Weights of a small GPT-style language model, trained from scratch on English Wikipedia.
Size: 15 layers, 5 heads of 64 (1 for keys and values), vocabulary 19874.
Training: 701M tokens, 14340 steps.
Each number is 128 + 24 x the weight over its row's rms, rounded and kept within 0 to 255. Layers, rows and columns count from 0. The size above them is the row's rms in percent of the matrix's.

# layer 7 MLP down (transposed), 1024x448, rms 0.0581, rows 602-622, columns 112-223
size [ 95 114 102  90 101 102 104  92  96  97 110  97 103  96 102  99 108  99 104  98 101]
[[146  96 128 135 151 165 126 116 138 103 149 151  96 138  67 145 142 121 148  92 114 139 124 115 137 111 144 121 139 113 107 130 161 107 144  85 153 124 127 146 150 173 148 113 144 103 135 134 124  84 138 119 105 127 111 158 119 142 138 127 144 135 131  97 135  92  99 108 132 123 134 156  96 116 138 126 120 131 135 158 129 116 119 181  94 123  99 186 100 141 170 123 108 106  91 173 143 143 123 118 151 115 142  98 133 151 103 116 140 143 126  94]
 [113 115 169 137 137 104 152 136 119 133 117 124  83 148 148  86 133 124 131 135 137 151 126 111 166 112  98 155 136 143 161 159 170 122 152 162 100 110  86  97 151 111 129 145 167 146 149 101 130 149 133 102  95 105 160 112 153 119 158 131 139 114 185 133 177 120 104 105 125 145 125 106 121 105 102 139 105  98 100 106 136 112  27 109 116 115 164 136 140 106  83  83 135 162 154 133 169 128  92 135 108 111 154 121 115 120 111 136 155 129 102  90]
 [130 138 119 138 106 124  94 111 152 151 115 190 132 120 132 104 108 122 110 112 132 118 170 109 162 107 104 109 135 100 132  98 142 137 117  99 115 146  98 129 105 148  83 137 130 116 137 114  86 152 134 125 141 131 146 125 118 148 121 141 112  93 131 143 139 172 129 109 122 118 147 154 187 145 153 139 156 120 130 109 181 153 159 131 117 135 169 140 150 135 111  62 138 173 140  97 131 118 152 154 116 118 158 177 127 129 116 119 144 150 120 127]
 [ 80 117 110 121 102 116 175 151 125 104 132 134 130 130 164 110 160 126 120 128 138  81 118  91  96 117 131  92 122 134 120 133 122 111 163 138 130 154 134 159 110  99 125 125 151  99 103 104 147 153  77 125 125 117 148 154 142 126 110 123 159 154 170 112 143 122 161 129 121 132 120 139 127 146 107 172 130 129 118 122 107 140 143 141  95 136  70  88 110 126 173 124 156 111 135 168 101 118 129 134 128 127 127 122  92 168 147 110 158 114 112 139]
 [143 132 186 144 143 175 136  84 106 167 152 113 118 112 144 132 122 135 130 166 166 128 105 132 150 143 110  73 119  94 156 117 140 115 120 109 130 100 117 110 139 142 127 114 117 100 151  98 147 157 171 168 120 111 164 103  79 141 150 137 131 100  85 106 119 113  75 152 149 120  81 105 122 121  90 123  99 130 135 136 156 107 125 122 148  86 124 111 132 104 129 134 104 156 139 109 139 148 124 130  98 107 132 126 144 146 152 143 121  93  94 135]
 [143 129 133 132 103 150 128 162 107 129 128 100 132 125 109 152  82 111 118 111 107  98 151 141 139 110 121  91 139 178 164 130 136 159 116 121 156 131 120 118  88  99 148 121  98 170 159 117 112 139 136 113 123 101 125 108  91 153  87 127 152 109  95 132 156 129 130 160  99 127 136 153 113 122 119 110 148 117 100 136 117 139 160 148  99 122  81 115 101 181  69 122 121 136  86 102 105 146 148  88 148 111 128 124 169 147  98 119  83 145 115 162]
 [105  99 123 126 124 117 133 157 136  53 146 157 127 129 140 169 137 128 123 151 172 149 126 135 157 133 122 126 124 121 156 142 160 159 113 125 121 107 117 157 109 104 123 154 134 146 174 123 110 147 143 116 133 139 173 135 132 117 105 171 116 118 102 136 140 151 143 163 127 145 145 135 121 148 145 144 152 148 131 154 165 131  90 138 121  70 149  92 112 152 117 118 143 118 148 116  78 137 115 132 128 115 121 123 102 126 142 125 126 150  85 111]
 [193 103 134 115 100 166 122 145 151 120 100 123 152 133  87 142 111  70 133 164 127 147  81 126 132 119 111 108 121 133 103 141 146 102 123 129 112 137 164  99 126 109 143 112 142 116 116 103 114 147 119 128  82 148 148 105 136 129 109 142 133 189 164 132 155  86 168 133 109 114  93 146 138 124 172 157 121 113 147 126 112 152 141 115 125 141 133 116 107 134  94 116  96 134 166 176 139 143 155 103 132 101 138 172 138 146 128 126 144 145  79 150]
 [134 125  91 100 158  97  91 192 119 120 131 133 108 131 168 146 170 136 107 112 127 103 125 126 127 139 120 120 120 131 150 119 108 108 144 112 119  81 101 107 129 138 122  97 122 115 155 154 135 149 137 115 143 118 116  63 170 182 129 149 129 115 125  92  81 124 122 109 118 168 127 103 103 151 130 107 158 123 105 145  70 140 116  84 119 131 145  97 117 143 121 141 146 133 139  78  44 107  86 138 148 130 122 129 119 161 130  98 139 130 149 163]
 [ 91 168 156 112 128 111 124 105 135 200  77 115 143 139 122 136 137 116 112 149 108 135  89 120 135 156 119 169 125 113 111 103 174 156  94 122 155 159 122 132 126 150  81 104 190 137  77 140 124 143 131 145 164 140 117 129  89 161 154  86 126 114 125  98 162 121 143 108 122 117  85 118 152 120 147 138 143 119  98 124 142 161 168 138 122 114 136 163  99 123 103 100 145 151 136 114  76 118 114 121 139 137 146 132 123 118 111  98 158  98 133 120]
 [108 164 108 142 132 148 127 139 125 147 131 113 137 132 136 142 122 130 130 134 135 119 115 119 140 122 128 161 126 116 149  82 128 132 120 137 144 132 120 112 124 129 130  90 127 122 129 146 109 140 115 115 116 129 130 131 139 126 133 112 114 161 128 120 132 134 120 113  88 133 132 131 144 110 146 137 126 142  98 136 140 122 111 135 127 119 142 136 126 134 112 125 133 128 145 139 116 135 118 135 130 114 110 130 137 121 112 120 109 143 124 134]
 [ 94 120 112 117 127 112 130 140 164 166 125 155 137 121 125 148 112 128 127 119 144 102 118 130 163 135 116 102 149 118  78 133 155 148 122 139 154 138 138 104 125 104 177 112 125  92  78 122 127 152 117 123 119 178 140  98 127 144 129 127 109 105  87 130 136 161 144 123 117 116 103 122 112 124 123 110 103 112 133 131 117 110 115  95 133 138 102 144 186 155 152 103 152  90 128 141 129 151  93  96 140 130 177  97  94 116 136 126 176 112 126 140]
 [100  99 118 137 117 146 136 152 128 153 157 111 156 135 133 113 139 120 143 112 156 139 141 159 112  86 127 114 136 130 182 126 114 118 109 110 146 134  93  94  93 131 144 126 165 166 130 103 141 159 152 127 113 134 107 168 138 131  96 160 137 108 122 145 158 146 103 109 135 124 156 128 139 117 135 143 123 105 160 126 155 159 104 130 102 137 136 141 142 129 115 122 158 142  96 110 136 137 143 134 147  99 147 162 102 102 113 103 137  64 119 144]
 [134 173  98 177 116 157 157 136 114 131 120 156 124 151 147 147 134 146 116 151 124 127 117 135 120 126 132 159 136  96  96 132 144 122 120 106 116 128 117 151 131 128 183 128 113 143 154 160 135 109  92 169 149 103 124 102 119 127 102 155 116 108 158 162 112 137 157 179 136 109  87 125 105 122 141 104  97 147 138 116 120 169  79 172 158 137 125 113 128 131 126 136 142  88 115  94 159 126 109 156 119 128 148 137 140 170 146 131 124 123 149 107]
 [110 132 109 101 153 105 137 165 146 141 109 135 115 157 143 169 150 115 120 133 114 138 126 136 124 124 132 115 114 159 114 123 136 126 140 134 124 153 118 117 177 156 150 145 175 145 128 138 119 163 123 139 119 104 134 129 154 146 149 126  94 144 106 100 122 154 172 156 118  92 112 111 121 101 134 141 145 152 145 167 127  99  94 149 166 103 192  89 111 113 128 120 129 130 127  91 105 122 154 105 130 139 150 147  73 142 124 120 113 147 151  91]
 [154 142 164 141 102  94  94 113 109 137 105 136 142 113 109 221  80  80  84  73 122 143 177 151 173 130 113 106 131 104  97 149 136 145  82  98 130 151 138 129  85 148 114 141  91 134 138 103 109 159 118 128 130 115 131 105 112 129 120 133 121 125 112 164 114  77  61 143 127 123 145 109 126 116  81 159  86 135 111  99 101 124 100 104 105 144 131 161 141 157 126 133  92 106 112 148 114 108 124 115 125 128 117 127  95 108 134 139 127 135 103 147]
 [143 143 119 142 154 139 137  97 100 117 119 128 146 115 135 129 133  84 116 130 114 148  81 129 147 106 150 151 172 111 131 143 154 109 108 115 113 121 120 115  63  97 128 127 122 119 106 139 114 114  98 150  84 116 100 123 157 150 135 112 120 129 124 131 108 158 134 141 116 157 130 147 133 120 156 105  93 122 114 130 122  98 134 152 101 129  94 119 195 125 122 115  93 140 113 120 115 148 112 121 111 133 178 158 160  93  77 117 121  92 134 131]
 [124 117 161 128 122 117 102 132 150 136 128 120 109 136 158 135 138 106 137 102 126 176 126 113 112 105 106 106 129 171 135 138 137 128 121 114 134 140 109 120 111 163  85 182 112 148 154 120 147  99 120 127 111 122  96  86 114 121  93 145 113 145  94 130 125 133 139 161 140 134 129 138 132 127 153 126 156 132  76  96 142 154  90 115 155  92 105 159 140 127 115  94 115  96 139 105 124 184 114 126 140 145  86 119  99 108 132 129 122  89 127 108]
 [122 110 139  88 101 106 115 150 123 105 129 127 112 126 119  92 143 132 139 151  93 166 134 126 160 103  99 122 120 110 163 146 158 132 141 148 114 125  96 156  70 105 114 164 143 108 135 103 134 128 121  91 125  79  95 152  93 127 140 179 136 122 107 102  86 117 150 113 102 157 123 112 117 142 123 131 151 124 111 106 141 129  95 101 124  87  68 132 119  88 146 121 115 124 105 129 149 149 141 149 134 109 149 113  81 125 128  94 122 125 157 158]
 [142 139 142 153 134 177 121 121 112 107 123 169 126 149 105 144 167 122 132  91 168 121 117 119 130 154 130 159 138 135 133 121  81 104 130 148 138 155 167 142 140 164 120 143  99 114 105 110 124 118 121 117 153 138 113 125 136 124 116 150  97 149 134  86 131 101 128 149 117 121 135 116 155 110 131 141 141 108 148 101 178 167 143 127 150 110 142 143 101 138 149 121 136 175 146 141 110 140 131 130 100 171 189 148 109  64 125 117 104 136 126 120]
 [123 152  72 169 147  81 129 142 124 116 149 166 152 137 145 136 120 123  98 132 142 110 128  90 131 132 155 130 112 168 122 101  79 130 109 109 115 157 127 145 155 126 139 141 120 112 155 133  93 165 160 120 152 165  93 121 132 128 112 115 117 122 167 130 103 151 151 137 126 165 159 134 142 139  84  92 172  92 134 109 149 104 144  75 174 150  97 122 122 158 126 145 130 140 129  73 124 136 124 145 180  72 129 138 115 110 159 161  63 116 135 126]]
# layer 7 MLP gate, 1024x448, rms 0.0591, rows 603-623, columns 112-223
size [114 102  88 105 103 109  93  98  92 107 100 104 101 106  95 109 100 106  96  98  79]
[[125 166 110 117  89 132 119 162 110 147 107  99 130 113  87 113 164 110 149 136  95 135 137 123 133 137 155 179  79 110 150 144 100 116 141 103  80 125 149 104 134 135 119 113 128 142 134  83 123 107  99 169 129 105 151 115  99 125 121  75 124 155 123 106 129 131 126 106 130 157 126 137 149 124 118 123  84 151 142 114 135 171 141 110 133 134 115 154 140 115 127 135 131 111 175 124 166 135 111 138  94 113 145 133  90 127 122 134 151 190 148 154]
 [117 156  85 134 125  99 102 127 121 113 103 147  97  93 125 155 124 116 133 148 139 116 152 115 122 155 100  90  89 151 139 119 136 117 103 121 135 123 123 106 119 148 150  89 112 166 162 170  90 139 135 102 160 149 148 152 140 144 158 130 117 124 110  88 137  94 129 158 140 152 153  86 146 137 118 130  75 177  96 113 140 149 150 133 114 140 116 133 145 111 103 146 114 166 139 142 160 137 128  79 153  84 154 160 147 146 126 141  85  91 147 123]
 [115 171 103 121 103 131 110 128  95  80 140 156 135 170 150 139 134 103  90 161 101 133 110 129 132 127 161 157 140 125 122 155  86 148 151 171 138 106 124 147 115 138 110 159 120 148 141 130 111 149  68 132 151 151 165 132 128 129 137 122 138 162 118 176  91 107 130 120 135 115 154 148 141  65 125 146 168 147 119 128 123 149 123 113 144 132 125 117 120 146 104 157 149  96 102 152 111 119 128  97 166 115  96 122 141 138 121 129 134 107 149 108]
 [109 101 146 162 122  69 132 145 102 133 127 128 152 144 121 110 132 158 109 130 113 187  91  93 126 143 148 123 125 146 122 157 194 141 149 137  74 140 136 155 116  93 103 134 129 149 149 115 108 195 110 179  93  54 113 106 118 136 142 157 154  86 131 139 135 126 133  88 135 143 112  99 171 137 127 150 152 142 141 185  93 138 127 141 154 122 120 137 130 179 115 129 140 136 124 144 126 100 137 111 127 124  93 133 115 105 149  80 121 150 129 179]
 [155 149 142 123 128 147 134 110 116 122 125  82  86 101 162 158 126 156 123 116  98 136 163 148 126  94 131 153 155 169 166 155 111  97 126 140 157 102 100 104  94 131 139 154 204 152 134 122  86 146 127 136  91 113 169 100 152 167 126 142 125 131 108 127  91 150  96 142 112  97 122 124 167 128 153 129 127 116 111 143  66  98 126 126 131 139 128 138 131  98 105 104 126 135 130 156 119 144  77  99 122 120 117  89  98 129 133  89 143 126 137 121]
 [150 135 140 195 123 111 140 135 152 159 134 115 150 103 160 109 147 128 162  63  88 129 104 136 158 132 127 158 152 118 167 110 145 116 148 127 156 132 121 139 137 141 108 100 113 177 143 114 134 139  96 170 103 120 125 112 109 152 107 108 113 114  86 144 125 130  96 148 138 190 144 114 122  79 140 109 112 101 120 107 129 147  87 103 133 127 126 149 120 138 145 112 158  73 136 118 141 132 139 114 141 133  79  80 147 135 162 125  57 159 125 116]
 [150 115 111 144 112 137 119 128  98 141  97 145 133 106 100 110 119  72 145 112  85 128  89 134 112 141 132  84  75 149 156 151 123  94 126 104 138 137 169 121 153  78 119 143 105 116 114  99 155 153 111 137  87 148 154 115 139 147  90 135 153 130 168 135 177 123 144 139 168 100  89 143 129 145 144 133 128 137 160 125  97 132 161 131 124 110 151 129 156 113 102 133  92 160 111 157 190 128 143 135  96  80 153 111  93 137 118 150 137 147  99 126]
 [144 119  87 114  95 111 133  66 132 130 155  81 144 121 122 113 158 178 155 127 113 149  93 132 137 123 126 146 128 140 149 114 143  84  62 126 109  75 123 127  79 144 129 125 144 100 102 115 128  98 140 142 118 133 102 128 143 121  71 142 179 133 144 117 200 156 126 138  97  82 128 150 146  88 112 111 117 157 133 154 107 152 140 142 118 131 110 127 150 130 113 153  93 130 135 138 121 134 123  95 142 116 162 129 163 127 100 178 139 129  98 146]
 [145 137 124 139 102 144 145  63 179 120 125 158  94 134 121 143 120  83 124  99  75 119 116 128 120 106 153 124 134 131 127 145 155 142 104  97 156 110 120 136 159 135 133 121 144 164 134 122 128 108  94 115  93 116 122 133 103 123 126 154 157 154 118 116 146  96 113 119 106 106 103 101 139 136 130 148 127 151  97 135 115 138 142 119 133  91 104 135 120 124  81 116 138  92 149 168 136 124 131  91 128 110 148 121 135 129  76 135 138 154 123 123]
 [ 90 132  93 166 153 125 139 162 156 129 112  99 154 127 164 122 141  63 176 112 141 109 148 121 122 138  95 130  84  85 150  92 172 114 168 115 161 138 118 120 153 133 132  95 135 147 150 120 122 140 131 147  80 123 123 122 169 146 135 123 105 151 140  98 139 104 148 132 148 144 115 147 119 124 139 129 139 133  47 132 134 107 159 131 122 123 128 145 172 106 137 119 115 131 136 147 120 181 159 120  84 128  95  91 146 120 175 103  99 120 158 149]
 [110 171 103 126 138 129 123 147 112 113 147 135 113 115  83  71 172 112 148 118 115 166 114 137 134 170 120 135 127 132 136  96 188 125 164 110 122 143 146 106 133 126 132 175 161 136 155 170 103 158 150 146 151 138 167  91  94 133 147 101  95  98 163 139 152 167 112 120 138 108 116 106 152 141 126 136 138 148 131 174 154 144  96 107 134 113 191 127 152 150 123 129 105 131 134 139 126 128 122 152 159 155 101 155  95 115 122 140 103 132 108 129]
 [126 171  82 162 123  99 107 106 122  97 143 123 164 100 114 175  94 164 162 164 169 153  82 140 150 136 111 113 108 166 102 155 125 133 116 134 103 145 128 125 152 126 135 129 135 158 130 155 125  99 118 142 106 115 133 134 116 152 128 104 142 125 114  95 118  97 151 162  90 150  67 119 122  90 136 123 129 124 117 140 143 132 130 115 146 141 165 131 158 135  89 190 119 117 134 169 191 128 117 118 171 146 155 117 126 145 126 123 110  99  94 149]
 [151 125  92 211 161  83 108 175 122 110 121 163 140 119 148 104 111 162 119 123 123  69 154 122 116 158 121 146 128  91 131  97 147 118 135 106 128 156  98 119 132 145 158 127 113  92 112 176 111 106 107 158 109 141  95 102 170 102  98 127 119 109 103 132 132 133 112 109  79 118 126 123 156 133 142  98 130 133 137 137 100 118 114 124 136 120 152 125 138 101 117  90 178 139 112 128 124 115 152 159  78 162 150 124 110 119 125  89 126 166 139 101]
 [142 113 129 135 138 137 107  86 126 137 124 171 100 112  73 117 106 130 144  98  84 124 108 109 107 153 145 144  75 135 136 139 145 124 117 159 137 177 130 111 129 150 122 123 162 105  95  77 165 127 145 114 120 110 124 149 130 109 143 101  89 104  78 114 141  95 138 152  71 144 137 107 112 148 147 131 132 123 138 104 139 162 129 153 129 156 132 151  76 130 164 141 126 141 130 171 126 113 122 109 124 127 102 151 128 114 178  59 133 144 129 156]
 [139 164 111 121 101 125 142  99 150 146 111  85 130 125 112  99 121 136 118 106 139 163  80 118 118 150 106  95 105 134 112 123 202 139 106 138 115  88 111 120 115 111 182 138 105 130 127 142 135 146  99 125 125 114  99 136 107 189 152 143 158  88  98 155 162 113 144 146 138  99 126 123 138 138 126  93 113  89 191 122 111 116 142 146 131 139 192 122 110 111  84 131 114 131 127 131 142 109 131 122 122 113 152  96  93 117 120 142 165 116 125 145]
 [137 180  82 118 125 123 119  87 124 132 143 153  88  97 136 164 140 135 128 121 108 123 119 135 188 117 128 143 145 144 117 127 127 106 104 168 147  84 124  93 120 135 148 105 120 125 125 104 133 143  78 129 114 119 116 100 137 179 136 128 152 117 158 106 122 110 150 155 119 165 108 122 182 172 117 125  91 112 134 101 120 138 135 116 115 163 115 105 127  98 126 126 100 155 146 137 136 162 116  83 143 120 136 145 131 141 155 113 123 124 125 113]
 [117 135 135 145 174 140 125 122 160 106 115 141 116 120 126 111  84 118 118  96  85 131 128  79 127 152  95 155 139 125 133 143 117  83 135 118 154 153 148  95 121 154 163 160 159 106 120 144 138 168 149 143  93 120 176 133 134 141 101 132 130  98 149 124 132 120 143  95 163 133 102 112  95 121 161 112 113 136 141 117 154  71  88 114 141  86 122 145 103 126 132 118 111 114 155 152 193 167 137 134 116  69  89 151 146 110  98 123 122 132 127 140]
 [131 131  98 151 121 147 117 161 115 148 137 116 129 132 125 110 123 162 132 140 176 125 122 115 159 121 159 174 152 128  73 161 106  98 138 104 121 129  94 143  84 167  90 144 138 157 105 130 130 171  87 170 132  76  97 148 102 133 108 105 107 128 145  99 129 142 123 111 107 133 119 155 136 174 138  81 142 150 164 161 144 103  74 120 162 141 124  94 116 111 116 105 106 120 153 118 179 130  93 138 135 123 144  91 100 112 173 138 101 127 156 165]
 [145 147 125 147 131 125 132 147 171 130 131 146 102 175 156 103 143 111 138 130 150 126 125 143 191 132 132 105 112 131 124 117 119 179 149  69 144 147 170 139 146 126 101 108 126 117 186 140 124 152 148 111 113 156 113 162 133 122 149 121 143 147 125  87  87 116 166 129 146 115 113 121  93 157 113 116 129 130 171 172 138 127 124  83 128 131 143 152 119 146 115 125  90 165  99 153 145 114 141 137 123 123 110 133 136 116 104 108 145  89 103 141]
 [124 122 110 150 156 145 120 149 164 141  94 132 134 130  98 145 121 106 119  86  67 178 122 142  79 149 127 132 138 131 140 145 167 101 129 140 106 143 111 117 163  89  83 163 118 133 177 135 101 164 128 188 115 122 110 111  98 158 123 140 104 146 159 174 107 162 108 108 171  86 122 112 139 109 169 145  97 123  99 113 155 135 159  95 101 157 114 139 120 158  97 133 116 118 151 145 142 112 170 147 119  82 127 118 131  95 103 114 121 115 123 135]
 [172 107 136 167 163 102 148 149 165 120 134  99  95 102 138 109 111 103 176  97 146 175 110 118 107 142 114 133 131 123 146 122 158 103  91 153 141 149 154 153 125 141 164 142 133 172 109 133 141 139 170 117 142 104 121 149  93 126 156 108 149 139 107 121 107 161 119 109 140 117 148 132 164 143 126 164 132 122 140 128 142 104 141 123 147 138 185 107 133 140  73 181 128 140 149 139 112 137 128 141 150 113 107 119 104 134 128 146 114  98 118 157]]
# layer 7 MLP up, 1024x448, rms 0.0589, rows 603-622, columns 112-223
size [113 102  88 101 103 104  90  91  95 127  94 104  95 103  98 117  99 102  98 100]
[[169 129 124  86 172 110  55 135 114 141 126 170  92 167 140 155 139 100 116 124 139 124  87 124 109 133 142 125 111  95 121 118 159 108  98 143 119 119 121 147 138 152 165 115  91 138 107 158 105 148 116  91 148 130 142 131 119  76 137 120 146 100 135 129 122 102 158 162 127 116 117 149 103 120  83 151 138 109  92 128 135 128 152 104 134 136 141 117 141 112  99 138 152  95 142 105 136 140 121 127 103 140 171 125 107 131 112 101 160 128 107 115]
 [110 134 148 152 152  94 136 100 140 180 135 125 124 101 144 127 110 132 141  97 105 171  86 128 143 111 110 151 159 144 168 112 117 169  97 136 134 123 143 154 131 144 124 122 111 135 119 104 134 117 173  89 128 121 116 105 130 111 146 114 106 150 123 152 113 119 142 174 111  94 117 105 130 148 127 160 137 121 168 124 101 129 111 145 136 146 126 105 100 177 155 143 159 162 180 140  93 103  48  78 151 144 149 140 125 153 133 120 145  90 109  95]
 [132 166 173 129 126 108  80 116 137 181 107 121 128 147 102 156 128 142 131 153 139 160 113 125 160 132 135 145 121  96 137  86 132 137 126 115 124 134 123 112 151 159 155 117  95  79 146 141 141 127 191 156 160 131  92 110 133 120 142 124  91 145  92 135 142 119  82 117 120 135 117 131 127 125 138 116 101 136 109 124 141 133 152 129 170 129 212 153 153 149 116 106  98 173 111 137 135 115 151 108  97 170 111 118 144 114 107 144 130 135 148 128]
 [101 136 134 129 108  96 107 122 117  97  93 150 123 148 174 144 164 120 164 115 157 102 140 152 147 132  94 166 120 156 106  94 115 101 123 127 161 155 125 115 129 129 150 140 141 144  98 113 136 138 113 128 180 119 114 135 146 118 124 110 115 145 163 135 129 127 129 150 120 120 106 118 171 137 132 133 141 123  90 140 153 131  82 141 130 145 113 119 118 119 160 112 139 122 170 115 143 150 116 118 110 110 165 155 171 191 128 141 123 102 116 127]
 [101 166 123 136 149 148 167 135  87 138 162 150 116  74  82 115  98 165 157 127 121  88 138  93 152  95 177  94 151  98 107 153 127  85  90 128 129 128 130  74 124 130 155 107  73 112 103 135 174 128 128 110 121 128  95 115 145 112 137 140 108 156 143 124 141 118 134  94  90 151  83  96 124 135 106 139 106  96 136 124 120 171 136 137 108 124  85 131  90 164 147 140 135 136 148  91 153 123 120 135 149 117 180 178 112 150 144 127 142 153  93 147]
 [130 142 122 145 137 146 119 156 116 136 138 148 128 114  95 110 159 166 101 102 149 141  91 145 110  94 149 157 121 163  86 134 165  89 145 130 119 130  87  92 135 124 117 156 117 132 154 112 112 157  89  92 115 107  85 111 148 108 146  93 140 116 119 123 118 137 149 118 148 109 129 135 162 136 108 130 184 157 147 104 122  92 114 120 143 129 166 109 108 101  86 134  99 159  81 110 140 117  76 155 106  80 119 122 155 130 147 154  95  77 155 122]
 [115 172 105 132 125 126 114 124 144 120 143 134 117 140 164 166 143 132 144 100 152 131 117  80 167 125 112 134 116  94  96 127 135 126 125 176 121 139 128 120  89 167 125 114 146 156 111 128 104 104 123 111 105 105 107 109 124 142 146 117 141 128  90 131 117 108 127 133 112 151 120 120 156 128 138 123 141  95 107 121 177 140 118 104 120 152 105 125  64 164 128 127 103 123 141 123 104 118 114  91 158 129 120 120 155 105 144  88 125 135 112 105]
 [154  55 159 158 156 171 205 113 139 119 107 106 117 136 103 104 126 121 152 122 130 134 146 138 141 129 144 100 131 153 117 116 163 154 104 110 121 152 115 135 143 168 148 145 146 174 118  59 114 136 137 114 137 160  91 162 111  94 138 126 121  85 136 110  75 124 104 129 134 118 125 156  95  93 139 117 134 121 119 148  81 132 121 119 127  72 136 147 144 103 133 115 142 112 156 163  93 108 107 113 102 161 171 148 112  98 130 136 133 148 132 135]
 [104 124 137 137 172 108 106 138 125 159 102  99 155  93  89 127 134 149 121 134 154 163 144  87 142 155 108 148 120 131 149 133 112 113 121 158 167 154 126 108 104 123 122 124 131 112  95 130 116 149 150 151 141 129 152 135 167 158 137  94 127 155 140 107 138  99 110 140 133 153 111 183 149  91 141 138 125 102 180 115 164 107 124 109 163 153 124 156  92 113 165 150 112 203  68 100 145 142 112 114 120 118 115  90 124 112 162 106 131  97 129 150]
 [ 73 147 100 149 143 146 133 151 151 146 122 103 131 127 126  98 130 123 177 138 137 107 125 110 131 117 135 139 108  92 157  88 174  84 163 134 144 133 142 119 143 115 121 110 101 137 136 129 119 126 111 126  97 126 132 132 161 140 103 133  89 191 164  90 155 127 133 147 130 140 119 144 120 122 112 144 102 134  64 129 120 144 141 129 112 181 126 117 153 149 135 126 105 140 126 145  97 178 152  73 134 100  92 115 141 137 159 126 141 126 149 160]
 [147 135 129 130  97  96 118  90 112 117 132 154 118 132 125  99 121 146 128 135 131 152  72 175 111 155  95 118 111 134 134 148 152 151 145 118 116 183 146 105 101 145 110 112 141 146 126 164 138  95 115 125 118 144  89  95 143 111 133 119 109 119 166 142 163 166 121 136 121 132 106 113 124 129  89 148 114 143 153 146 151 110 144 127  96 152 111 131  97  97 134 113  73 120 123 120  83 101 131 182 144 151 111 116  99 162 180 104 155 126 113 136]
 [137 124 154 115 142 140 123 127 158 146  80  93 117 127 152 136 120 130 106 105 110 175 146 139 110 130  96 134 170 149 144 135 102 115 147 134  83 128 100 134 105 119  99 152 132 118 137  78  98 151 120 181 116 131 140 129 105 135 128 160 135  78 116 151 104  71 145 134 150 135 122 135 120 108 121 167 140  97 113 119  90 102  91  96 134 126 128 138 101 104 125 117 136 100 184 133 149 127 173  98 107  57 126 109 182  76  93 144 107 117 164  97]
 [138 123 121 133  96 142 138 129 123 124  95 117 128 140 111  87 142 101 134 122  98 165 158 158 157 147 136 119 110 102 114 142 165 172 120 154 128 129 119 156 104 155  90 128 113 108 156 120 123 122 143 150 138 116 134 103  99 129  98 118 132 113 125  80 116 140 137 141 138 110 168 143 119 126 174  98 102 132 165  91 137 124 153  75 119 111 145 139 142 120 141 120 103 144 136 134 127  90 126 112 147 153 137 173 149  89 140  98 141 186 127 133]
 [106 131 127 136 119 105 139 159 102 144 127  97 133 112 122 162 144 157  90 101 116 140 119 130 116 132 149 144 110 113 129 121 131 103 118 119  90 112 118 104 130 140 155  84  74  88 113 110 134  82  77 116 100 132 120 125 140 118 138 148 117  90 121 137 117 170 105 151 158 111 102 149 147 178 149 116 149 121 116 136 100  80 145 154 122 130 133 112 130  74 107 113 143 162 128 137 130 119 126 142 145 157 104 151  83 120 198 135 118 129 121  96]
 [121 153 123 138 109  79 115 148 114 126 127 166 164  98 122 183 100 120  93 134 128 136 154 131 126 124 131 141 148 110 119 160  98 144 115 145  92 136 153 193 121 121  70 170 143 126 150 118 124 136  92 138 123 129 118 110 121 112 113  85  93 117 123 132  99  98 109 123 123 168 160 132 127  96 141 134  92 112 115  86  91 112 115 154 126 136 140 139 148 138 162 166 146 127 117 156 111 107 153 174 132 118  89 114 109 100 173 175 105 126 146 147]
 [163 152 103 130 115 124 108  95 125 133 145 140  97 126 147 181 172  81 111  89  94 117 148  91 170 108 127 139 196 118 110 111 115  99 116 135 125  94 118 130  92 128 150 112  99 142 142 129 110 100 166 153 105  88 171 126 173 163 170 100 145  94 149 102 142 118 158 156 103 129 128 113 171 144 127  99 117 104 111 165  83 107 121 106 143 149 135 122 151  90 108  72 105 149 131 156 134 132  85  84 145 154 148 143 166 123 135 112 139 118 131 126]
 [109 147 122 103 119 138 109 128 134 148  88 121 124 151 155 103 130  82 116 163 129 165 156 128 141 109 132  89 160 167 134 126 118 100 168 154 139 118 158 106 127 115 149 119 125 121  96 146 109 110 157  99 128 168 133 145 132 126 134 130 151 136 101 132 108 115 149 136 102 119 126 142 127  89  91 151 155 128 128 115  97 148 148 112 108 127 119 144 133 174 124 164 178 133 125 123 160 115 139 111 129 134 118 151 142  87  95 123 112 167  92 133]
 [128 140 158 128 141 155 132 123  93 142 107 124 123  93 135 131  90 132 126 107 158 125 125 138  79 180 123 137 156 130 157 137 143 155 112 152  88 111 121 134  96 113 138 126 153 148 111 108  89 123 118 141 112 125 104 142 164 141 107  89 114 127 102 170 124 146  72 132 187 162  62  97 158 168 107  98 100 101 150 133 142 107 122 149 174 136 133 152 112 140 130 127 155 117 110 119 106 153 107 133 141 122 113 115 175 128 159 102 142 131 101 159]
 [157 126 129 136 172  79 102 136 156  89 187 119 161  99 101 128 128  95 129 100 116 177 156 122 167 131 126 153 122 113 167 181 124 142 134  86 165 170 116  73 148  98  89 117 116 121  82 145 169 123  93 161 156 142 110 131 143 138 106 137 109 118 142 125 151 121 101 134 170 157 110 134 142 155 121 101 159 109 141 158 128 148 159  86 151 141  88 106 152 118 136 128 115 108 155 122 163 170 124 152 127 160  93  99 152 162 160  75 150 137  99 168]
 [139 154  97 135 141 159 141 117  91 124 123  97 127 103 110 149 104 109 152 163 112 150 116 127 136 142 137 123 126 151 137 132 134 137  97  99 106 109 125  88 173 105 124 118 111 160 142 132 122 141 135 126 154 125 155 156 182 105 130 126  92 130 154 123 145 137 134  96 135 120 119 111 111 155  94 125 142 141 132  87 145 133 137 128 157  92  84 101 125  90 172 115 142 135 113  95 144 108 122 158  93 153 129 131 109 122 116 104 134 130 126 127]]